config.yaml
d_model: 160
n_head: 5
d_mlp: 640
activation: "tanh_gelu"
norm_place: "pre"
positions: "learned"
bias: "all"
tie_embeddings: true
init: "normal"
beta1: 0.9
lr_head: 0.00798
schedule: "cos"
batch_tokens: 65536
train_tokens: 229500000
dataset: "wikipedia_en"
Each number is 128 + 32 x the weight over its row's rms, rounded and kept within 0 to 255. Layers, rows and columns count from 0. Numbers have three digits each. The size before them is the row's rms in percent of the matrix's.

# layer 8 MLP up, 640x160, rms 0.0853, rows 482-525, columns 0-159
081:132108099122222174118108114136143109096109155159140116194183021131123137170099088121137123106111213149152163116119092170075114149114110197129142161145167141136113073138128152133152113133120102135120097135114115102143156123186100159156103133162188157096151182097087145136138135206120125131102142070156154084080141101119123138192090113149155159089190162116120142127139131119072115119119136096168142100085119103116188149159138139081112156073123133158050141087141062119168111142143125
106:129091127136123140156147105124188098084151121120100141160152116162146171100108058140131155137135215158133107104193112154127131125129195064120149158162160143157149142132147139100121064180190131165147103135084107151089082105114101120127098163223140087152074166121068147061141154159108149167130138083194140130102164142121120119148165106123080115083103138177125106193148161127121155118142072177141169142127146118088131146131161122103103066077075134057091133105155119130108152142173113
109:132170117078130083130090096111108134154126123108105149133151118109087037140112137150147053134139115189100135144167114138122156166128132075111179084087181078150086107099142189106163066049173122105143127174142154093121069120089096155161124150115132094134167150131140149093095174171167138155051072144135143148163065163092163088135184079131160138128132148155172137113190136147142165097137116153083139139136123111144084128207133158146101091111123126171099144146177105133154097085123143
117:113146141139104118144174108126165083100094132120127096149165126133141036096095088126127139088219150197123146148158107134113138191105127130106157105065088134151116141136109109092178114156109114161142125194144110093140117109164132116067083169163122130158175123150110128112091118183138044079151082075134122138120105126074092105149110124170222150148134136052103135155129126127118174126140109098132178104093152138154082082125129107108198096129127149172106171150155155135171175083148168
094:152113128085160141121116090093104107139186136100120125098106117131097145130007155139147146136126136142085158146175073093120166175147133083114136156117113089121098150072116157068164082123141118123115152125154076087215134134099168161176091125102168101109137137180113144124141098162162125083064133126118146155170153077118139129147112135131155146163158111120123105146099100138126116098124129129069211061167152143113170141218105139178171064114140041136111105145137128095155165103114143
104:153117146143080158134157127078142111109131064092107145159149122074102133163108143174183142108124165145148144128162140125151132172138130080138154160116181156152158120050129063151109155159080103127107117144081162105162094087110161100150117132150216146083109152120180192095120093128130086122158078093153126106091094116146089119168127145162144064130157165135148126151105152119065183173115134096147173102128124149124112126098152189147145101129090032067100147082087079083151167141098159
096:138124111032120142136142098059133097097127121071124127157129125067134100104101106147140126146221214196109130159168083105133101223135133133066151104149086111124153163136117132084123135124170148169170099158185160108147123108094105126120128140112119130100140115153121118092133109092133113149076168083157094183055109189128108106160141118188139107168136147213117099140097124189114131113116107173125174101132087172115126122151128131119111083103108133129131194167134116184138131141121166
102:110124052105054115124165115116154098117183147125141144131128127133137089113145150137148145083110188152138155133188118177134107128197123137136119116136149124108125155190165136113173111102111071123084072109150131085127189107130093190054122149110079072133189096133103106106167128152138149180145160133159131136153066131164122106147163132157171097119157107142159112153117126138045171143144082071111147069116086169128112117078138071145190165074070155092120166131153120155126136092068131
098:134200174168076141151145146106094104126182128124092115173118105139096135108156137182127131174145134110186053084165109092123163137114123154141123134144159099164095166146129091118102133129137040127137103138131130155087130108140144085117153203123156074153111051138136216079145099186105126128113110111127111191178108116137145164122128131150168094070098118154143115148091149144095220129107115109114083096086137145102040104117102118069167090145118158096165159151169108125122136111089145
076:105111146069129156067183126131156123106115118054158100154167089138121087146079135191186105098178185167077130153114111133150134168160120124097144045083093188171117088119106089106168110116166149156125151158101134141125122111117139120149092125119157105081145102203085170135169144176137097131116110109137123090149160052155169149134123061157148122111096134163139149160096133139128196086156092165096178089129136164133147130167096119135169065077113101118102130156120108163102174106136183
128:130115115091080169068144098113144087119151108122152121116170108115126064091074068143103167113120125140136172189148090117163086104154139141094159126121101199118137104124179118146129102104155107130088125114217078091149144118093127126090140115176148121087082145119093125091130142136137096163086148150095170083096088161098152110169178137160107080170165128180121149120182136182090147145170098166065185136135198177104102070121137169143134144137107139125120133197088104160185165166139120
109:091107114143168163131136125059180117068117140109146100162148110105143083137125096165120120111161158122132134104138155162194101116139149136143119076132076124126201113114147061198146119098113099231144169145136115161099093108101128099095061110184148162143100117112132104126081125180112116132153145097140154135148143163120126153127158017133188024108094115140122107155158183138116146071098067126092165108120119154162126117130125160124090164172102161077113172128113120124165142125108137
104:117118135109169143102143118165059121077124142112114071062154145114121150169090103170155105097126128133115065101155129106108154124185119160083206164105154123161165159055201105112174111114109109134058080128170097141128206151152122093103123158166139129142112210129141137106125145125144147125069083129117129082095178114172136145133106117117139153123156066107191164168144129110111134115217160167093166101140170111116129140138140172115127095090128098121076127126135093156188119111176095
096:108099060060139074117175077098149118129134139074135153105122133125161120102151117138118137060132212188088182149131114123130113148134084103113146112074084146145166098134126135131109092131074093134152176150155077091180158123099167148138133086107162119071181102156080100116151142107125155153135142132154179119111088089160181135188125086153094079158142104116128138117145117157076091097173104124188171081120151176178149147116082127114132139148125117130097165143118113199133195082164182
103:140140160128056117125121124085181098117118129105121142114199121118123109130102139141152097102081148109136131104186148095108123158111206101134183117145162203152116134120150186170149078114111141170159157126118078099097128157147191080097155158108100131121094157094138148110119174118086155124147178078165105127169104118149114140165153077115130124062105155138204137132214163122134120099172105141133108080140141162073045109116110107122181108100185097144101138114117039149161112108176148
111:098075114055212123116175088085090094143142141182157043097112077115192176160143102141159184113204144197140115126108135109105145162067102137037142154139160097096114117127074166085154147114125105116146136191088148111151106153095092137137067140110109089120109067177105130126159162142117150098148134130159175127178137063150144113130130112159124144149188170139133099102123131151112153133142137161104153087098107094123126180198124109123159139098102125098103127142154136134147130092147132
097:056168164130158147160081123121113079149093187105133127124126122104099135120083109181162055142107174190141114096061091129128101137093140067124167143133139109161079078181165072134143121138190112190129199129113118153130147126152122130139148176167146101132127165145140121148084103145137135145137114043133089146158194088141173173132095118183126078120146080147143097148092128135079159092111152134091114134081117110143134160146126167052130051083113098093153137111162121161126121152107162
122:068171162102093145125086077124156116166138097089116162132153108086119165101142069121187076064137101113172123123109074089174142175083102157122128091096156117159146113055148125113151119123121130162130147144132082105108153102121132162097137128169151056098090152140141226091178162166141142147102134120088133097141153122150115129116128115093148089111133158176117132208166127173127115084181094177121122142182098149186096138148095160138110083171102090174159181105114108115201122163139148
099:176187135146099150118104132168168137075113115131086104154179091079065141130107098163181124087118165176171088089145098142131122094074114144135124121129158104157101169146066108094188101091185084130085164153077158107130113153144123083120121228184185034135096094121106173104108090141116117159138154121100098146128104126110110067106140153166130130134105144142121077137148167141083114124151129142146118112052163145139071095152145146075135134112110141057159152131160149144113126083128158
074:109094115132130163112152136103098102130187120124132102157120125078088098065124187139159105091139129179082112122157090171137136138146104095109120175159150141130127139122122076048120073080174131133136110154124110140102123179159139130113154115153120095126120145131142173138174111132109191178155183096146110129156117047126196068137185082162096170168107165128140172171148153148115223146166053127128119083061115091118129143132162151097094074091106132110092156175156108128134132102158075
081:077134132123140123116095153113108096107154119109121083089123124121154180158143130131107152114172202124137090102076105121139106140105101117120185161131133139166148095112098107130185099124176053111058107149185099081136153084125130140113092124159158074138117124141110227080126163172102102121109134122130159123159146114071189129179123139173104106094164091096111165171160132118115157061111104181083174072127159165121155115149056162127154146086154053073090150142163102182139146130146142
115:132155158143059109078183105015134091163149101116096117099144096111127185142138128116131115111108175102156123167149113079130132117136115114079171121186123132156173114092137105122106162135141148120156166128127113110153149090130124142131085140099129051098122157142116192119126126141093098102123163117108148094139109126160142176146141053185095130127137162199153094127158171149101137175173129177085157105108117158092086129098113161150177073171117066127147151145091041186157088086158170
108:101149088103158121144115094079096071099175169084101107162125123118156170111061114136163100132174123176125139101133103149165116165119129148111124087155081112171122124116066061121165084099176090235130172121132110131151122091109123108138045147129152175138162097158086178117109110185159104158163138077089134087160175121086138143140120104156178063180133124107123092162154136143142154143140083122141215086078113157172108150207106118106126158135131125124116130135166166129111143111130143
110:111102095137158153117136078106133110090140125122198163114120104140125145157177127118128137112179141168134116139141124135162165142183061123161135125127082138151184060114076043104194066108148109104115129184127105076181172108120127141111114139086095101151127127198082123126116105116089135088152151110163171082143124085100153184140113133153169135148098128066112081131106106176112183164106058084147141125097097188154132137157087114159120122138144139079159108174145089207100106142106183
108:174133140113078126100146120129141116090131108123170120099165150112099104143075121179173143126139170147121154107201042094085180151109122082135134128181129147103139178121154112028177151109156112137122139151148152088182119097174157104123103130188157079207122071164099150124154133131155065181145140104107136121135124116126119174156129091132164063135092114137108116191067137145058126160152104182103121125096125133139110109177151132077188088113085135100118138132098154157135129058129146
113:036147119147133144109102114117127121128158162088145103114158113125153132114172057126087094147158207152184113090095118131126152175153092164118110126109148118129157167132102114139105125131128138179127098162132095129090101155099130178152180151098138086090127153204082172110132158092138117103086148100103137126134096112184131155074168095077122116162133110117186122127144123158149205108138088087081114088025092121163089156095129140048103080146131129107093155145166091169118124070176127
092:155128149130156178108082103150105103090107138170074126122117149131110101097098106138091093151115157087127120086134102112124107141159129142102134088125195169176090126073104072111162093128122045144112079109112203115120148102123114152093121158112174156099100163137095152171116145162116142160098122092199115110127188113071135125157095165157116127074190081101161122182146116127084130140169111123149152109107197116091188119143093163174144185089192133148073122091202122099145141182120097
056:141151166136119145172080126105117116138117128098094140076138111133160164107107142141062139122126154161145109087131130088201096161107086148109102138090134093187182115106154067137168064121145140143186098135193228141183223137191141138147115123118124085116106112137123117090198107146165132049078088056132106091125128149087195108161121126150106158058096177103137168136173093123113125111116147108103085110124149136102166132128113157098129162129083123126134120091145138134150134109148154
104:122173179092123130124071104088152104143180103144092104104206128118103151156055124131146129163089143132175056112208101141108165137133085079155131147088139193167106144165068146071162142123123145133073118107175177075127186161090146117151119168111140103071076182132131171118171086121100119158165159114115131153113146083183115104134161127103114107128073133157108144128060128147156192087103127151147134103149091170124134092136113143151164118084109078125104114141113082123177152110119167
112:136142151134110190158168117156124108079123060092109141151154055136179143138160078160107165138194119170157091107177098109102148178123121158148106158143137181137129128094103109120131129108119064127130121137097094082174153126113130118097103224108149100122123059124085208038094089155080112140135133137122156096095104150119097135132106153154190081163102122130096176147146136186068172168133064090170086121092130125114089102186110104123172129140146154088135103119122153134118135099130150
108:120043142094191127082143112103120087108138150129152053152186101080158081142074110139116208110141139146156143192151130120147164157112104101111159182110133100123167134158149098091109152131116149122177142149219092114134147102100112121195129152116163113109061102157110155104145082151114094126113010144157158156077135124141167150160129131150133119154125096123101142126066117164100175125118119107067162108153149138107131139157127117141117146172106090110118191141048126162138160104098117
084:178148135152076171134133119140093111141168080089144154148114098165092142106118158155134184042137104133129069140158081156189127147152129139115129115120159166137128109114082049100128121112098088140149088147102121096081185178168163081127094140153110054114184116127142121075124108092125113101140154071131101165133122115143202211094178146142148084154092126115150116130134152124088183087135113220145107141101138144143105123100147084118112202118117136067140129138197150171131139138140110
113:145111152103147149126118108087143161020111176108088115132171144051100115184129099144186125119142135172146131134127165141164125167134158052108162087118094131153093108110125100134155099105138153120124098171148104116153108135163119152101118138193138092108160166156121136201145101101200165151131143104161137113132169160111130096151092051164165092118120135113105161133110143140136141065123135158098177109116092071167095206231143133136120172070091090097091131107124088135156113147137095
076:055046141127112148072079143132126080114130124139179092133105071047157164117075137132161164124120142130135110139168110097150117146152174110122120098188206085130144157143150104135135145106140122133131064158112171119138120101194129118097137133173148048092092156161094084126130093158164126121110110149152144064154119111144189088174152102118112107143101177129155117133138157124092138081101114095134178122106120042120119153170152155091141167181101120093110137096207112087152163137169152
110:108140094144125205122098117039124071088106134129054118098196114171140160078156094174135114164153165144179155149126129099096144179095201125111126125099128153149098151164113143121151160106117109147135063100152121097134148096143131097096110163191133125125100086125111177128163140071127130188181147148123125115132129125116123171144113160135165097129133108109134154201173124129121180141179102136142183090072145134174060088131108071110119056098080101132139148136164072099100120156174131
104:167140118116104129100115103056184110116172108140095114152148133116098163165111136140192142143157097177167092147186065113149122151182112111100119107182171112108098201173126162088173152110089117139114109101142148081153112124045097123090067137152135087147149058125109161062120140107155135146138129151175106095097128142116115106159121148172203100155085129205145119141127133150109109126130103196130204099077172108094117174152154122155158121101106112073108180150125153162101116109155156
084:149173088111076204123096109151191107134122121140082133106139159114103159057121120145158085172151123148134125099094098146075135119117091146101080092115203191129175094198128130127109118146136106132115123093110155112113126153152133137083164144152108070132101084121109184167141159098117121082134143166154088116123128192109126146200085171155160128088134104193128188156133152137134189062063114131126133077154130151112143135160087150179142112126137066080131115085190100113127131150072157
116:091131082090115107129141111149122123105139153102121082110163129107066105133131109178157162079173148146128129108121100156171177133121167076125160060112128105126150108031161120154188124075083120187162152102161137123159140101164157109133143113152154108121126145173158155098153134117171152139169123097124156095100170177149147121140115046107173055127117117056118193156126185114054139110186135158138101086116087106174108181186144119101118159163128113154096142120126121128164149045142137
125:123077151105152117119141104089119098060124114149051110131155092084084118126078131226114124172102177150134151111114091145137117082159163124131149119105151146145095141116153049102092079153119138137118173143138127136189166142073168120153130139193121167103105089160086116064104079131146091202123120153145139181166102134176165124089137111137136097136065069102145184136125140145112132125107130214108149152123178137141160127128154137167124120151070103058140140105151144094108177072127107
098:080115115127137132147093136129140116100153091133154135129102137150136101164103150142068130124134182129145128110135101101155155110116128115153143181089110159180090101129137108069152081136183054122137175156134094094161088128154132148145119179154072128107091123172060153104124123128143076159095122072093140212134110059146116133195116163157085126090097106109150118163111118150135192052091147142090158114116160174103139061122073146114169064140092133035106143122132135124130157101191176
107:172147085143107150116143115147192120114133161093128114133139110121091121094099084169173148129151128166103172110130126132161130130116078098105127091118150131111150141142132104133143113074152087114164178114119074179148058136142188147133086139071180150112122068124074126073094131146121028074131159104179158067140111126089088164185157067112170099189142122156111157101134144135114176068090090100106165149113129176092145103126131130110155150107116103084130177191153139191107161132106187
071:090131147126107183082161128143159136122122160111166079168170129122103120126161128101120073145092177108078128145133106178131104167118144112075143085180178132174109090131115116134132091091183154141131177149074151136158118103146134098176162083098116096106103140145127114150147185150136122129124157083182092172122129082106114163164084158118174121101110074171143098120162153149077192135112138132093167057119197234120179105071104140117105129062092096095100161116166115104119148158139175
120:118107053071134121096125108148162119150132151145145139075191082143097088158177137170137140096091149128133122114160130134154117163141084074155112084075107151139134103147124072128177131144083094157112140142172156114106112075164182137094138164108156082179091086121154139131144088152080084115147121124198133135086208125143154185143148103166133112073116096091096162181062173151138121093092127118126147087077070150147146122144097102131162141148165117164158106191116084107096187070117150
073:116125150077161108121166144095104123180143110138156091128168085123168126197132103132178177054126118187099090126138106169143121118094180091123124156112160162161162122061122175140152130158120133104101143206126052136126101078149121165137074151126141113100162142096112205092167082201135115114076162139099099140198095101104123082141173124128126077160164123162154091140086131117108108075113084099106119146140120132086119090117093133141154139108191102158122122124131194091157145073100161
# layer 8 MLP down (transposed), 640x160, rms 0.0666, rows 482-525, columns 0-159
063:188170130118148219150122211144111147104102125144071130071058169163165071110062117166059102131111096075166085102098135134112144122185121159097135146128154083134089141092158111128097150074144146114138170110179043080103151112108182082091191122141161132146117173084124091122104098112119158149141153122093133177134153115125154145095144169159061115109142143166127102110109134076162151139154125149117114120149188122168089111122152124136127074134147114124160085155121130148138197113140137
105:131145137122109155107181134156159133127149119087153162152101078104082087125125132157106126075175104141159149144145154117147123160126148085127054149161162112154166174125102158168100157091070130155124148087043123121093179081107093108046043128114129152086125146108125124098165086114127123140121086136117122079086173129133151107159149211166113146184152066140058204167133142145104091097119158118103125142107095139145148063146138153088174126180110146153143170105130137140177153166095100
112:154122087109104136120102085155086060112061156115132147073146149123166161144141161191159144147096084120142121092108137119102192094100172117112110125116130113162151128169141084145167120152144172083091108101092170140087167094112122104092167173096157068131078152137142161141156174123081154131187101175140163139070082121084151168149124111158132130087089105102135152104166136150138149165101066143062132135153184105116145144120120109160149191121136176069130138151112079078074174122207157
120:060117125077143152152111142169110126159116163141072198067070179146154156147089110081146117133148126116108111131166136123102188172096117133161120125078110179124114132122110071160134082142140190137161147116154155133103106156106093157137157141135139122146148132110091134178116109112149110037057115141145157121104133149104096136099064142075102160127118105149132132132109142112142125116162145114216133078180169117122215200137158106150121131069126099146108150068169083089190145120073148
086:155120192144142072164089159144122146096154090105139163134155132129079120187213177126084155069103142086046096080141155185105097093121175088144035122167136168132121112190107132130159142183105110125114089129160116178139114148149135121130128162150131125093127191127115146119120137104104093176127132131149135123149153097147113117101135131104130130131107125129087100118118112111150127156111086091106143068110152153107217094094145110068086130092092136165170183096160136091108103207168182
102:113100127157109118140153129136038133110105151094108141144151128132146166059128160088159107142105113080168065152142141141139088119121099191181090146071047181139153135200122148102048156135158123180171141081179130137125098125158143133108101203119089113122140108124123126122173104078128143142152149111108167130111129144131188149130091051092176152133169096113138155096148100105131141124150064138141136080115161126126055142172093144167157100127154089096154095118193178184107141117135132
087:104128163123146127158097127154148164113121156092120143105100116069126117131159137161173079086138111188118095096154125178099133134071129157121075168160139147130096150106149116097129102150095123143080113103085153099069086113135136123127075109130180143149169092131171111094090100116171103164077109132166128190143116204163175084142140171147159111144106103155114203124113049163095126123146177130097068153114095103188152084108152123171112151083149104165142122143132052076182082122203149
105:145122183114181093135111090135119191148067130165111084100123168139142148149098113156100174147122106129128147167076073101140141197099151121101103136115100120115082138105093120166096142106146150118107141121153129062081072132151120142116154162106110130171166158163114172111154122170138082116177119130117061179063164060101119158099105090168222105166098126089114184162178117146160072176114157152138130057113159108149056132174121089109094095128122194142155146130114120102128112135144145
109:170064076087119130113082145153161155109125173132199108098086122108143123111092081099155084117128084110082158184154134201169094128152096117125140148109122162069137052135122161155061174109126163109101112095149155132138174166141124118153084049147140148177117116152143092172152145137071173147126138140073098102126067124125165121136158142151146109158150135181125131107113123075126103138072094160114155105174163092177142147135183141153158113146123127086074146184090134076149089158140075
094:079118178086122153077145108089147088127166145109114087128137105110147084102074082170149130102153174132181126175146092114147171177170101117054147068090144166157120126098152104087139100117142121156139140161140133098124172095116143095094079182173190087102106152148081179076155138159103112170100064124172128099112180075135168097138174093142145059115107145143143133141114154149084168085159095186093175134098148175119113130158112139143199090108114123103110131154141116162142184090128150
128:106098125136132131190093110101081107100074119122130098122117198095102159129147146128148126181131153107139122147098155112119145140105161164180149136139154117116119125055128132128103190155105177136124104084068137189119080097087082155152115138067160166144194095144138119163138092049213186129130150125180155085160166085160133103154131140112116174117183116133134057088110103142158100081126138096147121169194109132122201124158097154112145169139070109118143092111110129140119099094136055
113:188093172122082115153089101068098146143098134156095144160144138114138145129127166197135108161096074168176157168110145114158119097174159125135089168112112133115101144082158133054186172149139166114122076134115166067167138133107115130147153097088063070154120140127210151093110108131137121077158189143064111158118131109131093154143199123112165165118108093088092130143129064133079137164103137138174122153116094169118144142102122154126158147106060070151106151144070142086108131176140155
113:083119083119118131140126110128161109126104165164156144157103074122092103101057117144205098151157121136142194144140177168108147136142211157131090137104066092048100139217124065120127134133130192137164097130144114157136158102143122151119120114116064162155149107086121055124068116144143093139150116177084107105120080135114072091152138160176119149117118163131147106109156129181082156099117196142176124164132107119119156133153146122114096141189199123148116127101095160111087115095108176
097:105132131151076121145062116146145123119143129158208159148052121167118113092155113128156049176138122084094159100155133081130032072122133112138096118157128097109146130122121164095025118084115116186130111121157137138128097122148149166169140040207103147147159167149150162170111087087146130102128176099114084169137160149140104144134129158128174144163116175172176094140123114166125083154181121186139112126118109149153143134115130093099146080153156121166114161135126134083085087118117106
107:133094111106142154152153075198061164109131092143179086102105152180141147127139126108142106121206172124147157156047123131088088076128150111122113159180140070097174126077112126128109116117164170093099126149119210149112141089104174132108141153180103079140130054170076133164095115127121112129067130179113125141146080164091099170119130139139161065161157154139124132176095146159186106165129113100104180140098150096118189139166109089149074122107077127150125182125118152108120136153104142
113:144134119123112172091163123126147160132100071100159158123093115086133128175200117156179175132126115078150113121149128147145132141104098055160141111175147129093091110124153158093112126138188135092099071143179118117108101208135129146081112160160139092117125070085136176114171136106089203099139103132107120028091123151112079113077132155093092136157097162160093112163092093194142054131072129175114151147111134150127159141138126102090187135133138157141196110138139176082103131131162100
102:144091107110125112099158155137165164157114123172126114097124171156132170133110133098110094130171070128083172135122110125168101121133084109145146076139107193142079117124151197158104101165176095108135132100153121136138137153127098125186092113143111115121140156137155039161106128102117142069171140142099122033150109157126213148089159141071084181091122187084061084157121155098181120107173079140105144060124127149133165146142102155133170094134151164133071128131174149161159109105065121
132:144129145134122093155103150137073135105125149111073131135120191116135147166127218114120167137143192130099125087086172114092175102174152105076074108104119132143091171171162111061120114137124151191174142131156196113169119167095152099167214125094115135173119163165149116122110092144072081155130110125176081164130080109136116120181166146099157095160164069109137147089115101143114173164076126084161088138113116061090161124125143138145154144141079095053127148127118144085109121107139140
107:157085106129056128134116083166090112151149163142156090105107153130170152098098127129165105170161103079120154195209116118145161105203134115164132186110076131153099090117127112100070156131064128131199104114184087130207147103122117161154128073124124159114132139162146098147121088078130114113115095177144114089111096111140111139121158169112215084107152115136168132055085102121128137138073084147143135130140152109096179162128142156170200096133087077120121132120122116089117136178135133
057:133127162133079105138144255101167145185170141145152122139174116193123076083098155085151127072124109124144142112105144088117129179160130110135146149118155157145137107140115150164121115100139154109102136115160162186131143066087099134108105082119080120108154077187137101089116124106154079140060162114117107108185122101129082128138186155146120130064073105105152143101140106091181155145139130140119078111164128129105147087103160111149126129146138121110163110057113132128136159204118188
085:098101151132130132143132255083157091129146112116138117131134113109123139120128147129134126113127161137108086157095068118162139127136123115113124133141143138150148116150086092129173101137186113098125119137173130099148176108112177116139104045116124116122101120140111134096132133141125118118123141141104178118155137094133187128133152102141096137102128079121105141163152119063138165097104112140110187048144159140122136140171094171147139124121133137136139134155087110118132063103154122
132:162157098123205119167109101100113164168100065119130129130123184148173166146104137059046135098162143154117130156100121119089119161139146120156168201088185156156114106130127103159164080162136130101143145081118060117134168099129122145140128126122114120129138142171061107156133153184081089170129128111129142153152107065120170143092116106101192069190140075162061120123146096111082156082165159103176103142124164094151133128143097144120071118132131094071133067150166142092140133143150176
107:118173198145171112141107130138067142170114143131105102114164136139071106135152143121119078077107100098098086110114134115153164165115078148121041102128105129178153099163091125176133089111133113159109085187144142114124146176090123190118114091171025096082135127084133180170104146119142074135137118127127119162169141115117158123186146154145120146142101134134088127131112123063165146118158122118128151110118122157141193146138084167096133165182107106153174105068148130143211164159062185
107:203098086132120136108111152131143174145116182162122140099127101177082162087130143116154126091113136160117117110101106159128136141153097148213075111107025140119089102098127129134046062151103122120094169138158127163079135104116129119108122052192138119106097129126103183130079140168122125135157112156079102170122184100108124198090161113121133188140109081174103119159135097133197126128133133141101163067143108136160127146111185132165157123169162088091091120122162189149096129114084132
114:191189157131126113159146128145057089126155102113166098177058125059146120132104092145155089135166102124098140132134119155128151104083118127146152092123193088122173134128112153127106138048083138123164092128141112142119172179118068161148169120086070152181125162137102136125095092141149090095102118194122142165144116078139059106170118119180153145158129168209118154072086096134129115117123125100172113082139120157147117135118160180108109097169161105137170111130194155085135100081074161
114:145111100119146094183080119155141109218147133125134103130093131149145148131076123087137139196129122106106093118141163162143160104106100165134140197161102162142061150094174174145129139083160068053094115148137130160120060132165113163092102110118149122099141102136082148134125118138132059155160110111108129194091138176057146121129080162113184095093128111126089114057091184168136107152151140135181104087205149131091082162140117168120107159138131146145083115121141168111187088135102144
090:150125113130105092050149124116118157123160090092149154105126119132157109086168088176154129104203115113113098104187161121154083102119110128154069112119068137113142129087117168113097105137088139154146120151186168157112095160087139059084148193165151116175096217095169078170116106138110123176110125123143113117125072140137103064092099143116130141155156117130127191168152157090119178145061059192182160167159099141153113151122141145073101075121088124102137138129108147160099145155132110
041:144096122143128097074122187189090127187160088132115130152138118141176092174150161112144115133128089053158184160098114137086044115140129128119098169132085161059122133117108188163158092127098129103162126174094133082101075085101123158136159142105133164126138164070123122119135149170109125150141143156187133127141128120109079162110117135105114134140195135137133104130102093112106130132156097150165222125161152142136167070116076131135116132102233114077093113151065099150124166185146104
105:122203134129148171148115104120114108119150144102161155172113112126068129176179138154069121129114141182126189145085176085148088156094147089121067099129138121072128174133128119096148103141062176113102153108136071156170133123084126113118081063127124108122146127108109104147144145109146105073134147105119138105099089167152095104073155147101184131104107108149138056117160126136159119184115118155177099167201170140071142154074087103107077174142099086133208147130188162129118158170155136
114:087112180151127143167098105135185101128078181084157068098112199146109139110098091163169081173110130095115168129115150129180120090123145104123141127134118094121124160100170143076109099158110175106143122114145106183146124102132084164126096138153053129157139137160133178170090175117109043100196124158133108144128091185136158132153149115097102156147094113101163071111165146088079143194116110172098135078139138141136130127129116171153127098160131026169126140128152079180099081140164145
122:200143127114086177063092093097089123149164115150124046114147115155121074141158121161093122144117090119168164161135157123088091113084192122120109113174105186148123080171144118159081152053165125157099168147159121102154138119103106121118128139123105191121105167053112124099153117104146122131030137164174159139108162087110172111134100102120136145144155124139134128189125130138152129167143075114128155134130158061162143104098102113164067072151088196113128197171156096109149121138127127
072:064137106100119146110166045159159130117141122168085105139091073100112128147117130116175138154156137121183145133147067085148100182109153161081158116092077103149121079148102148195084138125156156135101113100140131109108102174122042105111181170150134144150126147216090195148121169182120118086118061076127155113176115124153159129196121142163087150165120134136125135097138116186126129137150135115121184085128106077099090089131152109118105131151105108139093089165176115073110148175150158
123:188155094124156174155120158160140121166052140098130114162129116170093112174154089121049100127146137112120093116148127156169077122121150164048193152131120096129151133131160129108159126112135156161136130098169175139106128113086134109109155155115053093132112111101119081146128114138112137165096040100097100116185107155080128147103160132151102109082101046163119148136183135115117156194201091170148099130115169106191081105062125108113094096117188111153132129110130138133099150183165112
068:178140142090146145145173077127176155161157085119105111108154190104161093118122176092142105152123118160148151074111144101120109140195098157110074137096123181109175110075141120110173160117159136084170142135102037122179125166117146098159167192123093100098185178105150145117094128144175122124069141120144064121106188068087171145161098140081109131135137044155115111120141130118121119217113137122099146163096136186114094106147076141101152096145113068148143110132140148132092102145143145
117:103079174148160122145105143154170124185078159154152079094153092100083137164116092152130117155131199103098103125130139178152130106124112135063087142119153162097086113126122110167150078180090114118130143108170133144132059148114136090150117123091073117106203225132116131069150189171149115071153142143123101141071085125118156164114073154106121156127093091186088169123131196110132117150103163115144146164107111132137144096100142127134135149150096117172065054122162182163114106169147143
095:130099131100103125093184147149128093089063131145155134138064179132148153103151058135126169171166140095185069145137122143136098173147101122178125217058113167144164093076123135135128162110152104147160156114124071119114137125121100145130092184138174176070140173091158096122167139137109109101106124144171087116158108095136141122136133127159114058121045146135083181116145119138128103140165187131122093121100094107112154065085172178181107081094149093154155154099157128137131179119115085
082:151097108127141116062162051172154149164103136094133143171095114141082122105142160165112134109157122118138100147169157131170129192128139083122147113114099151046138140069167129114059159112076118141151144172106168099114087080088102079129142144116167070077157111182171064087083125117113125195146111092178187186132144138101126148155102135164108164122150123150124095133138156118084202152163102091149155183146079136126123153088152174147158121151187108106106127114106116129055123104112132
118:135149090119042179140140102056189110141130098128139141127097160196153080118102084110151126160115096138143095120098113125136161112141120135180127130134165155079210075101121111112143141179136140164128124109121104125189097144124094124177127116147136155095134067141147108120145090169092181134128137137091169135175064094143118142159206127119075104104064139142119133104119137142145091080088151189094121126070178165142097113081162107066149125121223086169147170137136147128141135098169115
121:099129159130154147108125087152116139122143131153100079169145132056159163102116139199188082073164131137174091130127081134125069065129202104149188100127179158140139096130164167185077167135135064159070114096123117118117153135175167104105058151151176107102099103086122096117105150158108135158094207092076160124135133114157153159074114100165123131186114169149114165129115172176114092120070119104129146161139120121107139098127169087118090105123136090077104144150131118144116119195138117
085:102183090131145189166150185133127106163098132068098134121160106121137117182146126132162150129115108124173064145142118187096134103160130102125137159159109129158107145143135127129132097075166129115115117121060154091157207111157105096106154082086146124236066126109099102125143142141186151136158064127111138110170231100108162157073114123102136126097076115172080182078178120074132135132111140132069164099132128136146148096175122148117144124093114100143138114139094075124139086098104178
106:126143171147117130123155052145135150131102103174156151110107178112165118095068116071107077091145143138144135134160157092102143147166166185094135130136135102146143142074104133162071115130142157128113068161104189061153117107112094130069084148103110140143180064149122143132171142153157124124136071102165112193129171135092188146143120191182117118206088183092091125135176162200100093114119148143135115128148159094120075152151108132146083067114076126148100149121115132127117096075162089
058:139141108115120149160140172200100164138136129160113154120166154148076105093130121061120170134153059081113130119178147131097110162114095126215130116140126117058149169091134125088137165104136136138117114115150078139112142105087163111121143124199093088159142078134177059147135100112160097184070185198076157151128115121137123202087135133100064164108179201121091127110108137069111111111161156109141101151087097106123137173186099122117105155174132158121113100128110183160140106133138110
122:106119122093106143152140114104123141147139178061094086147131120132118026131133141111097097145128163152116100152134122094137150140092149177134143138167068074157141145139138162137162156157121115083134092130070200124119149095133088165152121162146126126084135153137135131137148127154176133139063198217128195162143123133135077090123078100143145090125193071174104148108041129114153149130189189124153142187131150124086139184126150154107108161114100125090121088115133119132106105112114034
054:122132147123154154155161098127123147180069124120172143155132154165082114157171163158164103146149138132121127121136151154088091115151139133087160154127112037143107145180197185149119131151100116192103078137112186143137081064120095128079119113113146181068105155097164102153082094091142209097121114091170063156073077134090169098086078120119180160086098105153140093122144154119137119166117116152201123167085129119169144132111153120057111138132158168079151114127147100113127093096112120